config.toml
n_layer = 16
d_model = 768
n_head = 12
n_kv_head = 3
head_dim = 64
d_mlp = 2560
vocab_size = 25734
activation = "swiglu"
norm = "rmsnorm"
norm_place = "pre"
norm_eps = 1e-05
positions = "rope"
rope_base = 10000.0
rope_fraction = 0.75
qk_norm = true
attn_scale = 0.125
bias = "none"
tie_embeddings = false
parallel_block = false
init = "uniform"
init_std_qkv = 0.0125
init_std_o = 0.0
init_std_up = 0.0125
init_std_down = 0.0
optimizer = "adamw"
lr = 0.000605
beta1 = 0.9
beta2 = 0.98
weight_decay = 0.1
lr_head = 0.00414
warmup_steps = 215
schedule = "cos"
final_lr_fraction = 0.1
batch_tokens = 131072
seq_len = 512
doc_mask = true
train_tokens = 1088000000
steps = 8301
dataset = "wikipedia_en"
Each number is 500 + 50 x the weight over its row's rms, rounded and kept within 0 to 999. Layers, rows and columns count from 0. Numbers have three digits each. The size before them is the row's rms in percent of the matrix's.

# q: layer 12 attention query, 768x768, rms 0.031, rows 540-545,603-609,667-673,731-737, columns 0-191
# k: layer 12 attention key, 192x768, rms 0.0288, rows 155-160, columns 0-191
q603 085:497573476525527469453489488507529623405469513524556536502645552478437529467540423537595402500476551554454545465460440514486496478463453473455507580527519488488500499543484525429502516364499502496565449561533521497523548523435439433454436437509518664524530466509493504444493588416539491465486495535480460473494527386464428508475551548538364485527530464430404500469496451494567625461471552441570481476522419455535513480423584556523536568430447460523494448505440517506513512510486545442573532471467538586448518579403450568519491554387539550619413548557469545523549560511591514554
q667 086:511486519489544464560556525544497446489473626406495497451497539527543541504541494528464514396529568527524488619525569473455430463498525526523421507466445508440394352466495521443574437468624557429478472488550371516540514503569465533476517467451546462509523410473470480459532481494504427579449521437444598598461496441530458545419425551537470547499448487499514544478467473482517458499455505457461518465636474425563543524560512501512466495497422449480439492484465502534498536346644511501454581533632466562418440485436496503491495537488442498420443557553519538558540548558472475512
q731 077:481568514564550547501516553480448544421492513508552479529400519511469533476468476519545489497527516529527549509507536512503420418462553563456395499531458497550488489565511506514494510485522513497543528423555543451557459499530543525491461507508424641495467390467485602523530554442513451507513503392515494498464522495561431399471522606593453527499490453408464467527458490573492511432459481397529558492503439441525553430383492542505549562453516496617534339401546421517488425533556575368542494513521517449487590552458491446498443642501391546537467460524554534430439478533484466464
k155 106:552424528531491517481485573498518453498577482519534472514528493438552442553455508400374603477473527472515466569539466540559489547507474545491525487493443473632559510510397541480482558512484455566526577485600493563439494428464491476502522516466526431422503464458415493564522554500526568489405473492513526468473549476527506552534448456511486530465524559466488441539525530504465415413472467544577554513578570385488513375418455379467526484564576528425432477570545492424412501528422553452505439440466553557535378449500484462485430453471530487494515504479517507482536482488492469436
q540 092:564487464533552476536540602507521505463528419440542489470479459470545426502418588502538492475537514543539535497513479545410658442531496574540450522490469501443504470467489516484454434537522505469387463457493481571568493545535483503419551548465497472548541533431527421589591489479549620586554506600458474473463425472556556441448433498560443482548459443475462428560416499469481487560500498426526512513478527572507455481565440494475530405461573564458518420473491576469497445436529511506471510458461458497574524408493561538463466557513469506395473472542466502469483502508559457539
q604 100:542444556498647481619459491504446461489612528523465516506507398481506527579558571531476523524539450438574529471545460519461561519610511531615519508481485489480435601529470559565578459472529431509489481537381551576479472456519534407427493582493584392441479464532487391509541568415631559543542496547516500431476490531613558576556498414449567452416533533570539518528540508536501471537525469517503539528462550484536528527503461408438489524546567530468490495544495429470470418522506472564534405501487457529513515506520559556514481411495460520488520462487553465547495391464460555344
q668 092:524599455514550461498431459425584506497472445559531509492501490498509516482503450501532462595512501569420471433509547567623571522513455398500506469531473476503578637532506472588462501498432483463510516504510558450456480573435445465443512582550499585447536440544486508525497556517510661465570554487468445520585547496518506516532600498447460475450508476490478494562496493524506608429471520545521511522503500572526505544414495511491572526580541499486566444485566575461576534593456562512601459456433590499563530480567542573492493539564579447567456480429506514455488528436515529501
q732 098:533528586469511500436413564496462449431489418543458438464565503494513484583486557506594624519585457485443449477462461580555483561547501541523546509423435506581514521552563555486560543475475413479521448569483461509482432535537549534531619584444516398429481498465439466501602455484386531546499548489446454508513565515525474494532503504457494413460503490437566428527459548439447501527651454561579577442534561591468487520514401446533431519493529455530466562424540441481381500600431492569591468565479615470591487433462532495523485414461545526490554407492405479477470429489426490474
k156 097:448575461546508482453527537455503581532472582563524522527427561497454598492500459485599538490519517513475465512457546547593545546548558482528406477501435499571507553523527665501445555455500445380496549430484592429465483619529427577450441495539496465464410557483548428491427496409403546532503545581522521496486435564536484531458469487484554500531474457491523451558515468461543526572479447516530512504493556542467571512457416480489434473557476439557468484540572515359475469490493478462444466527539555546535499514507494479428463541515445510551579549542488447458423398503484470480
q541 095:535552536576473358454532560491513596434511535463464524498487559471533557401441550457447476529468608510543538461511483507465542448515527471431432604596500550467446457466469454482573504541533515531563528409513501488558478520483440449516450529554497559583529413589590509493406493472455575508501509469539512449509505477466502477355352487531519463543461491484452481627462527488588487496551484426550528493544538505460462450483434506509532511475548474443515425529531515460510546525592540426556573566481457553591453410444471563521465564479498415473405559557471508492492614555545491468
q605 094:511492467558452444552484452507533608530496609521530546511547549554523494482526495543500430523512478527494551511451585453444467473475638423406455531538503471457369550398516485476562416574590467408474513498507546446556446547471496478521551487492495577585510594521542433494482506510469482492464546501520457533596532511465508458432490519491502503546478514584539563497457517536601455569498553421549523539451523561504516517567515457500408584500430466463477459538483521477453498454551520487513457446496469511451422478413409538485495434405408445581500623504527442477485529572491428504
q669 081:437551467407539466603526337476438518595596483578439535480553420478511467460503614529454550535525520557515480538479439492462545518429570588538489499416504495471493482483524387430519408525508495546521522564498557454556476360559599552508583470463547475553446499531598523485476575444505382488482522516562528397489521466506488564489617420461624485469483556496513555452436456477458447452483489509501436439446504458504388466561512573508519494405490504477486664539567592538543499430522484512530504517500435545525550507552440479426524468466520484552443475495454528521539481459450466522
q733 078:490531493480519567549529481457490432493389449483515475444568482477504467550437514465516519555523491493442481494463485551481503441504524527499558436474490469455455479531465457517568467493589491512469518527461487457542515478544476521438583621531520434497494560546571552437567505448461540611561495448460528516509528490489476498522545522461550552538551588558571586429443543553535474522448524520517448425563490489543428546464463510397498512554519514460511491480449505500473489502482512461480490556466383520530477505459448606489475495490516642516388463400494491489447494539512439474
k157 114:446545417542472559581457370486481539540464539512451529564582433493503553428512526579565479528462452495488529440465611581468446403432436434574474498434445509426377518507530469500480517466468452480458544455403507448572383573558551488495504539477544489485543590531529475515478502532517474489465513508531546464549402507466434434459442505463555555566460457495551584464567448495483498594504458534505431535487381584494476571491465533538494523427371506506606494451455504495599492487482515508523443504444486527540582477467510476544485531476443489555494468541508475491462504522539462523
q542 092:405463446542489526532538495502493545492523429521464510495422440474496475502493500498577577621485486473499465521501575569479531496479511540512454476416426494464446419538426495620489493442526401541541504557485611468380528547510580463402513569456535391440474549465473498599478439383543434470566570496554493540428461546544443525513444445462508483512528508469537447505512461430460532494513511432522530532532519520507573436514488454456470466511583474497467504493471538487536413430466562435449471463576470506444460508509538521506473591483456554471516437514467588461494479533508524476
q606 094:592449544482592499589524555472448415477573384468523494505472498536492540498512533477513539549528463517456489403524516479557447508527426545590569449422480458528566530542487416632475469475468487481574426501377499621571565472471465401403462566447535408469452496497446395465538568504592565506508529535512464448411523526611420498524514463471539492426534480532456489503493487523486438480482472507518548495472542461557415436508453422479541519467539643459455464498514498497546511567430594545488452569452445537518520532551573503506517400550529525511502373401452445582534433394450580455
q670 085:501515486538516471534539573426444438523605441525524523532508432451515598518491489468489515464501459487552424536563497557548476524482454503556515486484532429512491531485520545508462566510419511546458512424465644537467470508503463503572591536571532483524507587476458495506508621539570506425461430531409444499475503528470424401549486525350526440487508425560513481596576520545392464516507546546586485536490618536483494442440529387583515368570548562486624450527477445583475499586386539652515475504422507543531403466599566527564411499513495451567510547498464505453479449541554466508
q734 077:600460432510483612504392497527513489428432440544463464464482456443576475551442459512544607524662428486419531494486531544612428521528491477488488454481617467524564531456485507498427530514482496488435449542492643539504454520468470535543604496513523498471563509380447441563519464552533456480497546517414401463468428514539519490407569624361457465466547356494446546496535494522468468445545519465555557559488567555478555469462532447591471449496429494477556556498484518506502468525406501531547536541459535445507523443585549496418525430468471461455581464558511524528560497550473427527
k158 106:589452511520458531517526539533439440467507506529478554510485523447501528516495503548483539478471602411526568507548480526547456519518438603572571434494495510528593569555435435547445511473615480460530490574532559585475504479501444535455465479452527480386408523429434361504570520445520454559481457524522475528537588521460495512551526522518486488584500536528493525488496484522455401531519436589552539590497550481553488529499481389492476530594496421547613544548576431537419527566472525492539472507468573530476470426476502451459462450492402506468531425524554452441503438491495425525
q543 081:550510573577524449467437588441511453467596457538547507589599558469505494475408531510420492526521465436514539508488467495416528466530492525519549537559483503553502560485562384524490472430450469513473631456506509522542470479509544508441521529510535453520540530495427467476433523504542638537470514600562422487525506545464481444379563445531528531493442495506496467474471450502453486468538490438600485607514528514442488554525437490536582449556516449432551388440430452450495504473469615439523521630443495514607415486502533499593494520458508431374476532490543449522546485437590560381
q607 087:592556510542532529393461609480527598440530470471468518532545534511467471559520437468532429483495482469520385534519458555430454426480480485486553380551461494540560576587530585498453504535478429475474495559542493544501424534559563484560491463564519520475566504519500516404532423471500536404511425479477497499547459462401480594457504519455415513506493452459456498482554604553502657481538512564527557466555440475498515552461499510483500549457486501514468434572504505551388538600445508463532459436467557575549418634485417501558598612402465472514506574570480546518519523560555499504
q671 080:498468493558526523498562495567566542525488466386500468566428425578475438418577432469479462460478469551449552583507424545511409431428484481424457562585524570485446480485529543480464427506461522452456603536583531441532490587480576470583519464519509546565527485494507582477556373499441522563559476394512453612533518489389580436391502554518499471512561475462472499488518483576548557517487579499479478457558446455531538522497500525510488501475497464533439399442471496610448557480551504465430557557574545406445480466377418513490478477482465477504465555577499595547453539566497542605
q735 079:509536493578596452453491564478500488471469528528459515487459440450487470479488399473545485498485475557469488534499411459467478398474502616447513463444412477596518477541507609436501506537537489474527457568473485519495496547632616472485492554452494585449404511401437545477579466393500490452511451433541429539505589510457424515419482537512441458578506460495571472542480611505392505430587521507463518439454491518528619569491435430540418489535495533623504512436520473610521575493536441428481521467635522513499462545431417406499479508495455509525481515533463552476432471493482607544
k159 085:563589501540546553535474484549575476489542507469420577397587457516478362532512491562556557498502442526557506463412519519519516472473484458488506516507440492493499525467469525416438546605475484529565490471434533560579489517540440462621413490439472450513565450483468483528556447403512442545423583569557539462535565554493486523577535560378537464526433494533434545505467524582575495563530510527471516437473490480440526537469436482528381551433509496502383533540513449446474519455594524543545484529477584507514508519534529430475487554506453481489534517519488512523524520578470466524
q544 082:496490499448507504569438501451460442413469438570505445436555412519508509453575413500461520472511490527509485495572517532502531449514516471571500448471463510525604613487424474541485525553471491555470536555525472481416420487511574477497579521485439487508454490530482473551455456565481427489535538454566441487505540526481545553542609395451509519437595480558515498447531564534528464508547421538471549475483521406573381429520535452485448525508572586494532530557484518448406447588525463593465416447574469523519528432542525524532530385488448510492518499463498514476508459511481559550
q608 095:469507569518462588463519500512490435497552460551566494430467486350516443603463503491448520514505526524584490582546436518491511486531466580506539579490424559521563500569467419546461607548489563606491499459515423483377492478456486512501549504423438435457484439415454506484474454569545416461547488433510504457454474462519479380583495498523549415442637461475478423468491537515469415430491467528387478467490480495478434454588442477478551439477566538490522521463579549488508530481481505569478437478471389488563524444589463437467441465510532510494477513428500444470459474444462551546
q672 082:556485530547473533448607537603523485507419502523415531560535606540545472570507515431475485530467549453474442566455570462508478479539501450498507383546555448520502361450528483486480537522527508600604478395499515469466524474415438578466542490509511536420527493414462533540540557533510544439589477519437493530488515548520478415542438488479467430547511486462493531503504531514521528553533416540601507502521520519421606510502446474528485439582573472534557416371527467519428497483386552509503444500491507450567463612538517511512494473491451586523576523564488527469478452364623590497
q736 080:583461532548525557554531595522484483471503528547519487472384506423496451482510512485538499596548451533508562527551491457526437445556538486436537520472450481549582494490449565493480567483462416520451456534564531538406474466479501515514454558497494501489500518390395532500470497556437417397554445510571462586439544466544517507507508537446508459444489530409461510528539446430429473502443483524442488526390517477435499417525503355489547398494555458474499554490512477491472444526457470500451496510513604421549443497573458538475454538544523551466559402466464533504572450467483481539
k160 094:489452510501423602455469524545528515480438527546600443494534460531479436566423557507470577450550471474511456564458439484512534470540521431470513524471404503565504489513454546498487523546501481537392455466526508584454553446483460544532523468469503496471507429393468548576475528444493525540568475525501449477515440510491476562562460431476470453490572493496506424531514527519514448549587458517546577563437593515484560489336530453486475601612564537438517536546531476510561459559495610543506455438409624513549495471598541445498484530508503417480412539426419533456540520544506502508
q545 093:473500467447585495544436471474466427469501455531550453558529537413516491467488466530489524502514488521505492507569491551491626499601464537561409448510423550509461497577518512551455491520407444509493578533512459472501510425374497421507547529523458485536566494462427572524506565502583542513557479572494407530514539577637490504453533567468455499464495491534578561391442491499485461543483459550451505556527550453512436450522461462391596506538551486449609391444495569499435504538465525549459584594569487530510493463560544566479477480511400475491451416477503417472475510553439550575
q609 091:424491532491579567480554600484488499566510418514498419471525498419480479563546538521470557552531446475575491520580464494560498536560473517478590402567434428556606597548455432470494446451437520520465506585469528545490470428539505515430437448452503462446586423432435517535432423482527455520508447509508476504402419520556487510558488522481424527485593477507451488443474484470555439445492447490499578478522449448489445510507482452474536532517485495454534563496509546424483465602534504521409436557424415599493545474549524499547428334519506511544501435477524495407511520432495560402
q673 086:607556564409558531463556514570543327470545461498471501490457545493543491485487500536459517586504491505550503504549568491491566425503485487413541542517528408566503541565476440458462504431429492505549475448573620496486510504412471465473475467496509503454527472590519399467502534576475578453489467567400549540497470529546523486533574521515364413494491540420528436451553433566463519417459513512525464476520494509488442515559504427594532448503555562505438486378516490498472551489490549458498477523421449506503503527459543628558525504531439512517512491545554478512476529437512505469
q737 086:492465461454537560445534548492465435563414431532500461506459463478461459495527584417456535476599479476476480471559453444535470456464517413479568448436445476573594569444403515442450495497442524448434566556505528606466463500575631454554524527414491434427505524358432475578556544484401458487467482468569424533454523557459519493469596439443478464569484610550475476589497545425452492448543440548491492528469516500333407422521433395529505523554544544525481533557563531514500394545513472457540439508417497555412495510503527487489463456473546559529517400522440486501459515440458536463